config = dict(
    num_hidden_layers=15,
    head_dim=64,
    norm_place='pre',
    norm_eps=1e-06,
    attn_scale=0.125,
    init_std_qkv=0.0378,
    init_std_o=0.0378,
    lr_head=0.0069,
    decay_shape='linear',
    batch_tokens=32768,
    train_tokens=315300000,
)
Each number is 50 + 10 x the weight over its row's rms, rounded and kept within 0 to 99. Layers, rows and columns count from 0. The size before them is the row's rms in percent of the matrix's.

# down: layer 5 MLP down (transposed), 1024x256, rms 0.0593, rows 160-186, columns 128-255
# up: layer 5 MLP up, 1024x256, rms 0.0698, rows 161-187, columns 128-255
down160 090:41 42 51 36 53 47 56 50 40 42 48 44 38 54 37 45 41 44 65 59 39 67 40 55 56 57 41 53 46 58 41 53 62 47 48 55 61 43 57 33 60 55 35 53 48 55 51 73 58 28 55 53 56 65 43 49 54 51 66 61 61 58 40 50 52 59 54 55 57 55 39 36 48 58 46 62 43 49 45 58 46 38 70 67 42 44 55 46 50 54 38 54 51 57 32 56 64 51 49 40 51 61 36 46 34 63 54 57 60 65 43 47 43 55 48 51 55 47 62 53 33 22 48 58 47 52 57 52
up161 093:55 39 47 58 40 49 61 37 58 51 28 42 32 39 58 63 55 50 48 50 62 60 55 38 34 53 51 70 53 65 45 70 48 52 49 46 45 40 49 45 45 54 41 43 36 57 54 53 55 53 53 54 46 51 47 68 36 61 54 59 53 49 66 57 42 54 45 33 42 40 31 54 54 56 44 49 52 53 36 65 47 54 53 29 41 46 44 27 45 58 52 54 50 61 57 34 40 45 59 58 47 51 45 57 59 50 50 45 52 43 44 39 73 56 64 45 44 43 38 44 63 49 70 31 47 47 36 48
down161 086:55 57 52 29 47 61 49 48 54 38 52 59 46 61 55 45 49 39 57 53 59 42 44 59 50 50 50 38 46 53 47 43 58 42 33 38 61 61 55 69 66 55 66 54 55 56 51 66 40 51 46 34 41 36 53 53 46 44 50 58 47 63 54 63 59 59 56 33 50 46 45 44 48 64 37 32 52 39 59 50 61 65 37 43 57 38 60 50 48 29 41 75 68 58 44 51 57 55 46 50 44 42 51 49 57 44 45 61 54 64 45 66 29 56 38 75 56 52 64 64 46 38 58 66 53 63 53 39
up162 084:51 57 45 39 68 45 44 40 50 32 43 48 55 59 46 60 56 50 37 44 60 23 51 58 40 48 31 53 53 52 55 44 48 38 60 47 50 40 30 51 49 45 62 48 46 39 31 52 57 38 35 51 31 57 50 47 54 58 58 50 41 56 62 51 68 58 63 46 55 50 41 61 68 33 51 46 35 48 53 18 51 61 44 60 55 57 36 62 46 74 50 59 44 42 41 48 47 54 45 59 75 63 51 51 74 39 71 56 53 57 56 55 43 51 61 37 58 47 61 46 43 50 41 45 58 38 47 51
down162 091:49 38 59 68 41 58 54 57 47 62 40 42 39 53 58 57 48 49 63 69 57 63 64 32 61 61 59 44 51 51 54 48 54 66 56 60 49 62 71 39 42 52 35 46 58 70 70 58 44 61 66 61 74 49 62 38 52 30 35 38 61 36 41 54 35 35 43 58 51 41 49 55 36 58 41 57 54 51 34 67 51 36 49 55 54 43 58 36 44 23 52 47 40 64 46 60 53 38 53 36 36 42 52 44 50 59 37 46 58 43 55 49 56 48 33 65 45 59 52 57 50 49 62 60 46 42 55 53
up163 099:45 50 56 50 37 60 37 48 67 76 49 46 45 43 65 52 47 61 62 50 39 56 35 55 48 67 50 60 38 31 60 58 56 53 31 64 56 49 41 54 69 69 67 50 57 56 31 42 32 52 55 45 35 49 63 37 52 58 57 22 63 51 60 45 50 37 52 49 50 53 60 41 56 36 38 57 48 25 58 46 49 59 54 53 50 60 49 59 64 40 40 48 53 49 54 61 58 34 19 54 52 32 60 35 37 43 60 49 47 58 39 46 47 54 54 46 55 52 65 53 37 57 59 38 53 63 57 58
down163 100:79 55 60 32 59 58 54 55 32 64 44 45 60 43 51 34 56 49 59 60 85 60 57 60 51 31 56 49 36 56 44 40 37 46 53 44 46 48 47 62 50 49 46 65 40 45 58 51 55 55 61 54 42 38 64 49 59 55 47 68 51 61 43 58 52 74 60 62 60 47 49 41 52 45 43 30 42 55 42 69 42 44 43 40 55 48 44 44 48 46 49 78 48 50 59 45 51 61 62 42 48 45 54 55 44 56 61 38 54 51 69 59 69 48 32 47 55 38 39 55 51 47 54 45 46 38 56 62
up164 110:38 60 49 47 51 66 50 46 46 65 46 52 39 46 48 52 59 75 43 41 42 45 49 34 49 42 47 55 48 41 45 54 55 22 47 72 42 59 62 47 57 52 64 62 55 44 56 53 51 68 54 31 50 48 55 46 33 75 61 37 66 44 47 51 53 56 42 37 65 55 47 61 69 33 47 38 60 56 53 54 33 42 45 49 39 33 43 56 58 61 70 41 61 50 65 52 44 41 46 61 63 55 61 51 53 43 72 58 50 57 35 43 49 52 63 54 51 41 42 41 46 55 56 58 50 46 39 53
down164 112:49 47 70 48 44 56 31 53 36 38 38 64 36 49 27 55 55 53 64 50 46 47 45 36 47 61 54 50 52 46 37 80 53 41 56 49 43 47 59 46 40 52 52 42 54 48 60 50 53 72 26 58 39 40 19 59 63 45 54 44 53 51 61 46 62 49 73 52 60 59 50 63 44 52 50 62 37 39 53 34 63 54 31 47 54 64 53 33 57 50 58 31 52 45 40 62 30 47 47 43 42 36 62 54 49 49 52 62 48 58 58 49 52 55 65 36 41 52 48 52 37 48 65 56 63 51 40 57
up165 098:47 73 37 56 45 51 45 38 59 57 57 50 33 39 47 30 52 39 37 46 43 53 49 55 28 34 56 42 59 45 42 39 34 45 46 37 40 52 41 55 50 64 59 42 56 64 53 31 59 60 49 57 47 57 37 51 59 58 39 43 67 51 51 56 46 43 65 49 58 40 53 65 46 70 41 52 52 44 33 47 43 52 48 56 56 44 33 47 45 53 55 42 48 50 54 63 56 45 44 51 67 49 55 39 48 60 53 39 50 38 34 74 65 57 34 48 24 43 50 40 62 47 42 34 56 53 51 44
down165 094:51 79 38 43 43 42 16 50 58 39 37 46 42 57 43 45 48 44 38 53 38 49 58 52 59 56 58 63 66 56 58 32 41 59 53 37 30 50 52 46 47 54 47 50 48 45 52 51 36 34 57 54 59 56 47 45 68 52 50 49 41 64 41 42 46 62 57 61 50 50 62 51 57 52 49 70 53 58 44 48 53 42 36 45 61 48 46 49 52 50 63 49 53 37 36 45 51 62 57 46 60 40 51 29 48 59 35 72 48 43 51 40 55 50 54 53 40 44 55 60 51 55 47 56 31 37 56 41
up166 105:52 60 48 53 46 39 52 74 52 50 48 81 56 55 52 49 45 40 44 63 59 53 66 35 52 54 36 55 57 32 36 58 54 57 61 59 47 46 50 39 31 57 43 31 47 61 47 41 46 59 59 47 39 45 53 59 49 54 47 54 29 39 39 55 51 43 50 61 39 54 54 47 47 55 43 43 39 41 58 60 63 48 41 29 56 58 58 54 58 46 45 35 38 59 36 63 43 47 56 51 42 35 56 39 61 67 40 72 61 59 36 52 52 43 33 55 31 59 50 46 38 52 56 62 50 47 48 42
down166 109:56 41 37 39 48 53 42 42 58 72 36 52 51 72 61 57 48 60 44 44 62 59 48 31 49 61 56 60 56 55 41 63 50 50 42 52 48 43 40 46 34 57 39 48 50 39 56 41 52 28 45 59 59 41 60 57 49 47 45 57 44 49 54 37 58 74 57 62 62 50 51 33 38 53 45 54 44 50 31 44 61 41 46 49 41 36 47 58 44 44 60 70 45 26 56 54 45 39 43 33 48 52 49 58 54 21 49 59 66 39 72 66 49 39 57 79 54 71 38 51 45 59 62 50 54 51 51 68
up167 107:28 41 46 53 55 38 44 39 53 51 62 56 48 60 35 42 26 37 52 41 30 50 44 56 46 51 56 49 55 47 70 42 48 53 49 55 39 57 63 34 45 59 51 48 54 51 32 39 66 55 63 51 60 58 48 46 29 43 49 42 47 59 48 43 49 47 59 21 70 54 65 51 57 48 46 55 49 44 37 36 54 51 47 53 61 39 61 54 57 46 62 41 53 39 38 56 54 47 44 58 43 57 43 51 41 61 57 47 43 34 57 61 43 47 55 46 42 54 59 63 36 53 55 28 48 46 30 58
down167 108:55 48 35 42 68 55 60 45 44 37 56 72 64 62 33 59 45 62 32 44 49 69 63 42 49 44 53 52 48 35 49 24 46 50 48 43 51 41 43 38 54 47 39 63 49 41 59 52 39 65 49 50 63 46 55 38 46 49 51 67 48 54 69 36 65 50 41 39 52 60 45 52 38 43 40 59 52 53 45 48 43 53 39 38 58 66 57 52 38 57 70 29 47 56 54 56 46 42 57 50 66 40 58 42 30 46 42 68 42 55 62 64 55 47 68 63 33 54 69 47 50 40 32 49 50 36 47 36
up168 098:45 54 50 60 49 67 49 67 74 51 53 51 65 38 61 58 40 45 65 43 36 55 50 48 51 51 55 37 47 53 45 59 61 54 42 48 53 37 71 36 45 43 50 34 63 51 42 55 48 46 54 45 56 49 62 61 33 43 42 37 36 45 37 59 62 39 22 47 50 49 43 53 42 47 67 29 44 48 42 61 56 52 52 57 49 49 47 47 54 48 49 36 54 58 48 54 57 40 47 43 38 61 35 47 61 73 37 56 47 59 60 45 48 64 25 42 50 39 49 41 41 56 60 52 66 57 60 54
down168 100:49 65 53 42 37 34 37 46 61 39 52 37 59 68 63 59 49 44 50 63 55 46 50 58 52 36 55 54 45 39 58 34 49 45 39 55 51 67 31 56 44 54 43 38 35 54 58 57 35 63 57 55 32 45 55 40 61 61 39 53 51 34 66 59 68 57 47 61 52 42 58 69 31 36 58 35 50 49 50 55 53 57 40 55 53 44 47 60 39 61 50 59 59 47 48 45 56 47 51 48 48 41 35 62 67 55 44 55 50 58 29 49 43 59 43 52 49 68 49 48 54 37 44 32 45 58 61 47
up169 112:36 49 60 54 46 46 52 49 42 42 57 63 70 48 38 46 47 62 51 53 45 70 30 61 57 39 57 42 39 60 36 41 47 28 48 35 41 50 58 47 33 51 58 48 64 37 50 35 53 32 52 62 57 49 41 45 57 40 59 46 43 58 63 51 55 44 44 43 68 34 55 43 67 46 42 42 49 43 61 47 42 58 52 55 39 44 40 57 62 31 59 49 38 47 44 67 44 42 49 59 60 36 60 19 56 58 45 70 39 48 48 61 48 52 54 43 51 42 54 56 40 60 74 37 53 42 37 39
down169 118:43 54 51 38 50 46 47 50 45 48 41 51 49 56 40 41 59 51 39 57 50 46 46 61 45 57 62 49 41 41 35 55 56 47 61 57 52 54 63 44 40 61 47 39 48 61 65 29 51 46 40 60 51 44 59 56 51 53 44 43 63 45 53 67 56 30 56 56 59 49 46 38 59 48 41 46 58 55 46 57 63 72 38 60 46 66 38 46 40 47 52 63 47 44 58 62 56 65 33 47 41 62 53 41 51 41 58 43 51 55 48 52 44 59 30 44 42 54 25 39 46 61 44 53 53 71 45 46
up170 100:45 51 55 56 48 37 51 41 53 60 54 46 30 39 31 45 41 49 60 53 52 58 52 30 52 51 43 50 65 60 70 57 61 45 35 53 64 33 41 54 60 53 59 31 67 49 47 51 31 53 47 55 41 46 43 34 40 62 36 35 32 44 54 63 45 64 45 32 42 51 60 49 31 53 65 51 40 46 51 49 47 34 46 51 61 49 74 50 70 56 48 50 40 54 56 52 51 40 45 57 45 45 39 49 36 49 46 53 50 41 53 60 51 56 49 48 54 30 48 50 64 67 43 44 39 60 47 38
down170 092:52 36 52 30 36 54 63 67 67 46 51 63 55 42 44 47 68 39 48 59 47 52 59 60 55 47 56 57 59 47 44 43 47 34 53 35 41 30 66 41 61 56 60 70 52 67 58 58 51 69 64 41 56 42 42 50 60 36 63 46 47 57 46 46 41 58 61 48 49 48 45 58 51 43 52 40 56 56 57 52 56 48 44 26 62 58 47 52 60 39 50 61 43 51 48 52 44 60 41 52 57 45 50 43 59 38 32 36 54 59 42 50 41 55 57 56 33 61 49 34 38 17 50 30 73 44 74 48
up171 099:58 49 59 57 37 52 55 52 65 38 50 71 62 61 44 42 42 56 44 47 50 44 45 63 45 57 48 54 62 60 51 38 25 32 71 55 58 42 57 44 49 61 40 53 57 55 68 46 50 60 63 46 54 64 56 37 52 39 42 52 46 56 61 50 57 31 42 44 60 39 58 50 49 42 49 57 47 52 61 51 38 57 44 68 44 38 60 44 50 40 56 50 49 54 43 38 50 37 50 51 56 46 60 37 37 54 57 50 48 48 47 35 40 37 60 39 55 39 54 43 43 54 64 54 59 57 19 29
down171 095:44 59 38 44 67 57 47 33 88 50 45 53 42 33 39 42 54 56 38 42 60 53 32 52 56 50 42 36 55 46 52 50 34 48 56 48 52 47 47 68 34 46 56 64 51 29 59 56 55 64 47 60 41 53 66 56 55 51 56 64 56 55 40 55 65 48 48 52 36 42 48 54 54 51 56 43 54 41 44 60 61 45 41 75 47 34 44 34 51 40 47 56 52 48 53 25 61 52 46 40 48 44 38 60 64 44 55 46 41 46 59 48 63 26 46 52 43 56 74 34 56 58 39 40 53 61 28 56
up172 100:53 75 54 58 55 59 54 37 56 48 53 48 64 57 42 52 28 55 66 44 68 44 55 45 38 47 51 55 53 57 53 44 30 45 43 37 40 28 59 51 59 62 33 35 33 31 45 45 48 44 46 61 60 61 54 72 48 50 33 44 50 74 46 67 54 40 53 52 67 47 60 48 47 47 65 35 56 38 40 35 56 63 40 58 76 61 50 59 48 33 59 44 48 52 36 53 56 55 46 53 47 39 40 33 63 53 45 36 56 37 31 44 58 53 58 49 53 35 25 60 61 69 51 47 49 63 53 49
down172 096:45 43 66 26 59 52 64 49 65 54 56 54 51 39 66 54 48 56 64 33 45 57 51 44 75 47 38 53 44 49 42 55 49 57 44 55 44 48 56 65 59 65 54 46 38 75 51 34 34 53 63 45 63 57 59 34 50 62 48 63 40 50 53 48 40 69 56 59 35 51 44 29 51 61 45 55 64 41 55 38 47 37 38 49 54 61 45 63 37 51 55 56 50 65 70 41 33 49 56 59 46 29 43 33 51 56 49 56 53 37 49 51 39 44 44 66 59 55 56 64 52 35 57 70 56 37 52 53
up173 103:53 57 64 53 51 41 30 47 80 61 40 49 55 57 56 51 42 53 42 50 60 52 45 34 61 54 51 63 50 43 67 37 68 57 46 44 39 58 48 58 36 59 56 31 40 45 46 42 48 59 37 46 24 70 43 52 43 50 60 40 48 49 41 59 64 51 74 49 41 35 50 48 50 58 54 59 73 55 50 50 43 47 59 49 52 45 53 38 42 52 55 40 57 42 46 65 56 40 49 42 44 68 67 58 48 62 55 69 48 42 44 41 47 33 36 42 53 48 38 47 53 51 46 45 37 63 52 49
down173 096:57 41 62 40 50 28 55 54 49 54 49 44 43 59 51 42 43 56 54 45 56 62 35 52 54 46 46 56 45 49 56 39 38 47 55 55 50 63 43 77 59 59 49 64 45 57 49 35 37 49 58 49 49 48 33 37 54 58 53 50 38 43 77 54 59 49 60 60 44 46 69 34 42 45 55 40 48 46 54 36 39 60 52 58 40 50 40 62 43 45 54 70 38 78 42 53 40 66 52 51 60 61 40 58 71 56 47 46 60 46 47 48 43 47 44 43 51 57 50 51 46 70 33 47 63 59 41 70
up174 092:63 53 45 47 51 57 35 29 61 61 59 50 48 53 49 62 36 58 52 44 46 62 59 54 53 55 63 39 49 48 64 49 44 37 44 49 42 46 42 62 37 60 48 50 47 61 50 44 43 55 47 51 22 68 42 57 30 50 51 41 54 57 23 48 50 61 59 60 49 38 51 61 66 68 45 59 53 60 49 38 51 45 56 59 65 50 44 48 47 69 48 38 37 50 47 53 45 40 56 60 73 43 50 52 52 43 50 50 54 57 43 59 49 39 41 54 45 36 25 49 68 55 35 43 64 48 55 52
down174 089:44 28 61 48 54 49 55 35 35 41 47 46 48 50 52 41 60 35 40 45 41 55 52 46 44 52 70 59 41 47 60 58 50 72 49 38 63 66 70 59 39 39 48 64 81 40 34 54 47 34 69 64 51 71 57 61 49 50 54 58 35 44 71 30 52 52 54 43 60 48 43 36 63 52 70 26 57 54 57 53 63 49 55 27 35 54 39 53 37 33 49 44 59 30 46 58 43 51 53 49 41 34 47 58 61 71 48 46 50 43 50 35 60 61 41 41 49 57 69 55 52 50 69 52 50 55 48 70
up175 100:26 55 53 50 52 48 61 62 53 40 56 52 64 42 43 62 41 48 56 46 46 51 36 36 45 38 55 53 50 23 60 42 59 53 68 60 45 51 56 48 56 65 66 35 79 60 60 42 52 32 51 48 58 51 54 67 59 47 56 39 66 62 38 62 53 46 47 50 64 41 67 70 55 27 50 55 55 54 37 45 42 49 63 56 52 55 51 45 37 49 60 44 58 62 53 51 46 42 54 49 36 44 54 48 64 42 42 69 55 57 49 51 40 47 53 33 43 59 59 48 26 58 50 66 44 52 51 53
down175 100:47 58 47 52 47 57 56 50 47 55 40 54 21 46 48 43 46 49 41 56 54 47 49 35 44 50 41 32 68 59 50 49 41 30 30 19 66 55 45 54 57 44 63 58 36 43 71 56 42 53 61 49 32 46 54 47 44 37 52 52 56 61 45 40 70 54 47 50 37 54 50 53 64 55 37 54 63 64 45 33 47 32 51 43 44 64 43 52 32 61 57 54 48 49 51 35 44 47 42 48 51 65 54 58 62 66 55 52 64 31 50 41 69 37 42 89 50 47 42 61 62 33 52 60 52 43 53 46
up176 091:53 55 63 49 53 57 54 47 59 72 46 56 45 51 52 44 42 62 37 32 53 46 53 30 66 51 48 52 63 29 47 34 52 56 34 53 47 38 52 51 51 52 51 53 55 79 51 58 46 55 34 42 35 59 46 42 47 50 51 45 50 53 64 41 35 36 56 60 45 52 39 64 31 48 47 48 45 37 54 54 38 43 38 46 62 36 62 48 39 45 51 45 61 61 43 46 46 47 49 62 45 70 60 67 45 57 51 45 52 45 39 42 53 64 63 61 55 57 60 43 55 49 44 44 51 49 48 55
down176 092:54 57 45 56 51 44 57 45 52 57 48 44 50 54 58 45 52 66 59 36 51 49 53 53 39 61 52 41 68 53 53 50 45 37 44 50 57 51 61 39 35 57 48 63 59 64 30 58 64 45 54 39 60 46 41 56 65 56 49 46 58 56 37 58 49 45 34 45 58 61 54 65 28 30 44 74 46 47 56 47 60 58 54 45 54 66 48 39 38 52 56 21 51 48 42 55 47 50 36 59 40 50 36 61 50 56 51 36 57 34 58 32 79 45 42 49 51 37 52 62 76 54 42 38 25 48 49 37
up177 100:42 60 60 49 55 40 49 41 43 50 48 62 60 49 35 54 55 36 48 49 66 53 50 53 55 53 36 63 55 35 35 56 55 47 52 27 50 53 32 45 74 63 54 51 51 47 45 48 49 53 45 56 57 56 40 49 43 58 45 51 65 46 64 45 41 46 47 39 40 55 46 30 57 25 68 39 46 44 48 28 60 69 29 55 60 42 66 78 66 36 57 48 42 58 54 59 44 43 49 61 53 55 45 33 43 30 44 58 59 48 40 43 57 62 69 37 52 45 49 36 40 53 53 61 42 44 60 45
down177 095:53 47 46 56 59 39 34 46 48 43 64 49 33 67 53 38 56 45 52 49 51 46 45 55 54 51 61 61 43 56 59 42 61 52 61 32 44 77 49 50 57 41 43 58 40 39 47 49 48 24 56 63 28 57 45 59 62 60 46 55 36 53 55 44 61 66 55 42 36 68 44 42 68 47 53 75 55 44 62 53 58 33 45 46 40 38 54 42 67 54 59 46 41 54 53 53 52 38 58 57 51 34 52 67 41 60 42 49 49 48 55 48 35 58 55 45 42 49 45 62 35 44 40 39 68 58 51 49
up178 098:62 47 48 63 40 69 53 53 56 47 46 59 65 64 48 70 62 45 50 44 59 45 53 48 74 45 35 50 67 30 46 59 34 42 46 47 53 58 39 53 52 40 46 52 45 63 66 38 50 56 60 55 49 54 49 52 43 43 36 48 50 48 49 47 58 60 50 57 56 55 60 42 59 53 64 61 50 39 40 53 57 51 64 38 46 51 52 47 57 49 56 43 52 35 55 52 43 45 56 50 52 36 43 45 43 55 56 53 65 46 44 27 49 43 62 49 54 48 50 63 71 50 48 42 51 59 48 37
down178 095:55 48 70 34 50 65 59 57 39 42 47 52 51 38 64 40 51 53 45 55 37 38 38 53 43 63 48 36 45 41 41 44 53 58 52 48 45 54 46 57 46 72 48 67 61 59 43 63 66 45 46 40 35 56 45 49 40 51 48 60 42 57 48 56 42 20 75 43 31 48 55 40 55 48 43 43 39 35 69 40 47 60 54 51 56 51 49 58 57 46 59 40 31 60 53 58 44 49 32 62 53 57 58 36 53 40 45 32 53 51 45 58 43 63 52 44 58 59 42 48 47 63 49 63 57 41 57 51
up179 102:45 62 50 80 39 30 52 53 52 47 55 36 46 46 47 51 55 50 32 46 45 44 50 58 66 49 47 65 71 68 53 69 44 37 64 33 57 58 46 64 49 55 52 50 29 44 47 53 55 55 72 50 51 51 35 53 49 49 52 52 32 38 55 42 58 60 55 45 31 50 64 45 52 39 53 62 78 51 37 56 43 51 65 45 33 52 58 56 60 66 51 34 42 43 76 47 26 53 50 62 50 43 42 41 39 54 46 65 45 50 62 39 33 36 66 43 38 37 37 41 58 56 40 65 47 54 48 46
down179 106:66 49 37 38 62 56 51 44 41 34 53 44 51 39 24 27 53 54 61 57 54 54 53 53 35 63 58 59 58 60 69 34 43 52 40 66 60 32 42 59 42 68 60 61 37 45 49 51 52 60 50 51 49 42 28 56 66 30 45 65 54 41 45 49 32 67 49 40 38 35 46 55 44 47 45 36 47 49 25 44 50 59 48 56 50 48 54 43 52 46 59 66 67 35 65 39 57 57 57 56 38 40 35 50 41 47 37 39 60 40 46 55 51 40 45 64 41 54 44 44 39 63 38 59 46 47 72 43
up180 105:52 60 59 53 54 60 54 42 47 53 49 65 49 57 58 55 54 47 32 44 67 66 69 44 46 45 45 65 51 40 45 43 46 51 59 59 35 49 53 48 54 55 56 61 37 29 27 57 34 50 24 57 39 38 60 47 43 44 58 43 56 54 52 47 44 42 35 41 32 45 69 40 55 38 52 37 44 43 59 55 64 43 53 48 52 53 62 67 41 50 65 45 69 52 37 60 56 39 57 55 57 61 41 40 60 57 47 67 70 43 58 37 67 59 67 48 54 56 49 61 65 55 36 44 45 57 54 44
down180 117:55 50 55 60 52 52 46 33 50 48 58 57 47 49 50 48 64 52 54 53 57 59 47 53 70 50 56 65 52 68 48 40 40 49 61 42 49 44 49 32 48 48 37 50 38 65 22 37 65 52 55 60 45 52 61 50 59 42 41 45 44 37 53 54 52 45 66 41 52 58 60 64 49 27 65 68 47 49 54 54 43 36 44 57 45 56 49 52 38 50 22 45 71 52 56 51 62 30 58 56 51 71 50 36 51 48 53 58 49 54 63 76 35 41 51 68 65 27 58 43 60 47 54 61 55 49 54 38
up181 096:57 62 60 48 55 59 45 47 61 49 53 48 46 49 57 51 70 42 41 42 37 37 44 56 41 44 43 54 52 46 34 68 49 22 51 52 51 45 55 52 52 47 36 59 52 62 51 45 73 30 36 51 54 44 46 44 48 69 45 57 50 53 41 55 24 42 28 49 61 50 54 36 60 39 50 42 64 54 56 39 46 56 47 54 47 29 42 58 67 57 44 40 73 44 48 55 27 49 51 56 42 50 59 39 67 33 60 68 40 72 47 47 49 32 47 52 52 65 41 56 62 51 49 75 50 53 48 48
down181 096:38 54 34 50 53 62 48 50 48 46 57 50 55 70 38 65 22 48 46 41 70 57 29 47 57 71 45 67 47 34 38 53 53 63 55 48 59 45 54 37 36 36 49 39 53 50 42 51 49 60 49 36 68 43 44 59 41 65 54 68 52 51 52 55 46 52 47 46 54 32 31 60 63 60 53 74 35 50 38 54 49 68 50 62 55 44 49 45 51 51 26 39 44 65 50 48 40 58 52 61 32 56 56 55 49 70 53 44 67 43 58 37 50 46 39 61 37 49 33 47 35 60 55 73 42 60 58 56
up182 099:50 44 53 48 58 56 34 40 60 45 41 64 70 46 47 46 46 51 35 52 57 49 52 49 40 27 41 49 41 44 59 46 39 46 50 68 37 47 59 38 42 52 50 49 53 33 61 33 54 51 35 47 37 63 48 67 56 36 51 44 50 61 48 63 69 56 48 44 66 56 43 59 58 35 49 36 56 34 55 34 50 54 48 68 41 58 54 72 63 41 49 51 49 42 39 57 43 48 25 50 65 40 60 44 65 51 56 69 49 56 54 48 44 59 58 41 45 63 46 46 26 67 61 45 52 58 56 29
down182 110:27 53 65 32 29 55 53 54 58 66 60 72 52 31 38 47 46 76 55 58 36 42 38 47 42 59 48 48 42 39 44 46 43 70 47 54 63 53 52 40 39 53 52 42 56 64 62 38 52 61 65 46 63 67 46 63 47 45 40 57 57 42 59 58 48 44 48 45 32 33 50 40 65 54 60 62 37 58 54 57 49 59 50 51 38 38 52 63 50 42 47 19 43 42 42 44 57 42 63 50 42 54 69 50 59 51 51 51 45 46 52 47 48 49 41 73 42 50 61 28 38 73 57 34 67 25 53 53
up183 099:64 40 59 57 57 63 55 60 69 44 60 55 53 54 37 45 56 52 58 41 50 37 63 41 42 47 49 53 59 32 52 48 40 45 38 52 44 43 62 32 68 48 61 37 32 45 49 57 54 60 57 44 53 57 40 37 52 53 33 40 53 60 40 54 49 45 56 62 57 38 58 66 59 45 54 18 56 57 60 50 45 49 58 46 63 55 53 65 52 50 49 51 49 56 65 49 34 43 58 55 46 48 40 34 57 51 50 53 68 52 54 51 44 48 47 45 36 42 33 58 61 56 66 52 47 49 43 38
down183 092:66 53 45 44 47 51 49 56 46 53 43 52 52 37 64 53 58 41 55 24 52 66 59 58 58 56 39 58 54 61 66 42 65 29 72 67 64 34 43 50 42 47 46 37 61 52 56 43 40 41 63 48 38 45 55 51 45 50 36 47 43 46 35 59 46 48 45 49 40 39 63 53 48 39 29 52 53 39 45 51 53 44 64 47 53 52 31 34 45 48 61 49 34 40 54 53 54 52 60 42 67 43 53 49 65 55 45 57 56 41 46 51 57 49 61 51 63 53 59 59 53 55 25 51 56 54 41 54
up184 100:51 60 50 59 46 45 24 39 40 66 49 50 59 36 41 50 62 34 64 46 67 48 39 61 48 49 42 55 37 32 39 48 34 61 51 36 52 62 36 36 58 40 50 52 42 38 24 57 53 55 44 76 55 50 57 44 51 44 68 48 49 58 58 50 49 55 46 48 70 55 36 35 52 33 46 57 53 69 53 62 66 49 41 55 47 39 59 56 62 33 49 33 47 28 72 40 40 44 25 47 42 63 60 60 42 58 50 52 53 54 57 47 60 41 46 48 52 46 40 43 48 60 44 42 47 54 54 50
down184 103:67 47 60 66 65 44 55 72 57 37 55 48 33 55 45 44 40 66 53 45 41 46 53 32 51 56 59 58 58 37 40 36 44 74 61 50 39 51 53 47 46 62 46 36 60 41 28 32 53 49 53 57 56 65 39 50 40 54 42 40 25 51 59 57 45 66 55 57 44 62 27 50 47 49 40 43 43 47 53 52 61 53 47 39 52 47 47 61 54 41 45 27 48 53 50 53 43 52 39 56 61 43 50 54 58 56 42 64 40 58 51 31 34 67 60 58 58 40 44 59 41 43 48 62 49 59 53 46
up185 088:42 47 53 49 58 67 50 44 46 60 31 61 57 41 60 52 43 67 52 54 63 56 68 61 41 67 47 52 53 53 59 66 38 55 61 60 38 37 47 46 35 51 59 59 60 67 43 37 37 51 60 69 50 59 61 31 57 57 37 39 22 54 48 63 58 50 58 54 57 47 57 54 66 54 31 48 50 44 36 40 50 44 36 40 45 50 54 72 62 50 53 49 52 42 64 57 51 45 49 42 69 63 66 45 53 53 59 62 39 63 54 47 52 39 55 49 55 54 26 55 55 40 59 43 67 48 51 54
down185 080:47 57 50 55 46 37 73 51 52 32 62 55 42 53 55 53 61 41 41 42 38 49 59 66 63 43 47 32 57 55 28 52 37 39 52 49 54 64 35 41 51 58 38 69 50 44 60 65 40 41 44 45 50 39 45 42 54 57 52 63 48 54 73 39 44 44 36 50 40 58 34 49 48 49 60 50 48 59 65 48 55 53 56 57 51 53 49 62 37 65 47 62 45 56 51 50 63 56 54 52 55 31 38 31 44 41 45 41 60 60 51 45 52 51 48 43 33 47 67 53 46 45 48 41 47 61 39 39
up186 095:49 63 33 61 50 51 37 50 61 50 38 57 54 44 55 41 46 56 42 50 72 50 61 63 51 21 45 59 51 57 50 45 71 37 42 49 55 41 38 43 40 68 66 28 47 45 67 42 37 64 60 61 44 54 37 37 31 53 37 59 41 51 51 30 44 39 54 70 32 62 43 61 47 53 36 56 32 49 33 55 57 64 61 50 46 48 40 40 42 40 70 42 49 29 76 46 51 51 59 45 62 62 49 53 48 50 64 47 58 44 44 47 49 59 45 43 51 34 47 50 67 48 37 39 55 56 48 52
down186 105:48 46 71 53 58 61 44 65 55 39 56 60 52 52 33 49 53 52 62 45 48 56 45 36 50 36 53 49 57 50 38 42 42 46 62 46 52 63 53 35 58 39 50 43 60 52 66 53 59 64 54 47 54 58 33 45 60 40 41 44 51 31 60 23 49 41 51 51 41 44 47 45 62 31 52 53 50 49 53 52 52 61 36 73 43 48 68 55 47 40 56 29 51 42 45 52 37 49 66 51 49 44 63 44 50 43 50 59 44 39 44 50 37 46 40 41 33 44 43 35 50 58 60 51 56 38 63 45
up187 102:56 60 54 57 38 33 33 50 35 67 60 49 34 51 52 55 54 43 30 52 34 66 50 51 50 64 41 79 53 44 51 48 42 42 68 37 43 45 30 42 63 49 37 36 41 42 53 41 50 30 36 73 35 54 55 70 55 58 54 45 60 45 33 47 48 60 45 47 53 48 59 45 56 49 52 52 62 52 57 47 55 50 43 53 58 60 47 44 52 58 54 50 38 34 41 57 39 46 44 43 61 56 54 46 54 67 44 67 62 52 61 56 47 54 33 46 59 61 47 46 63 57 60 60 39 50 63 50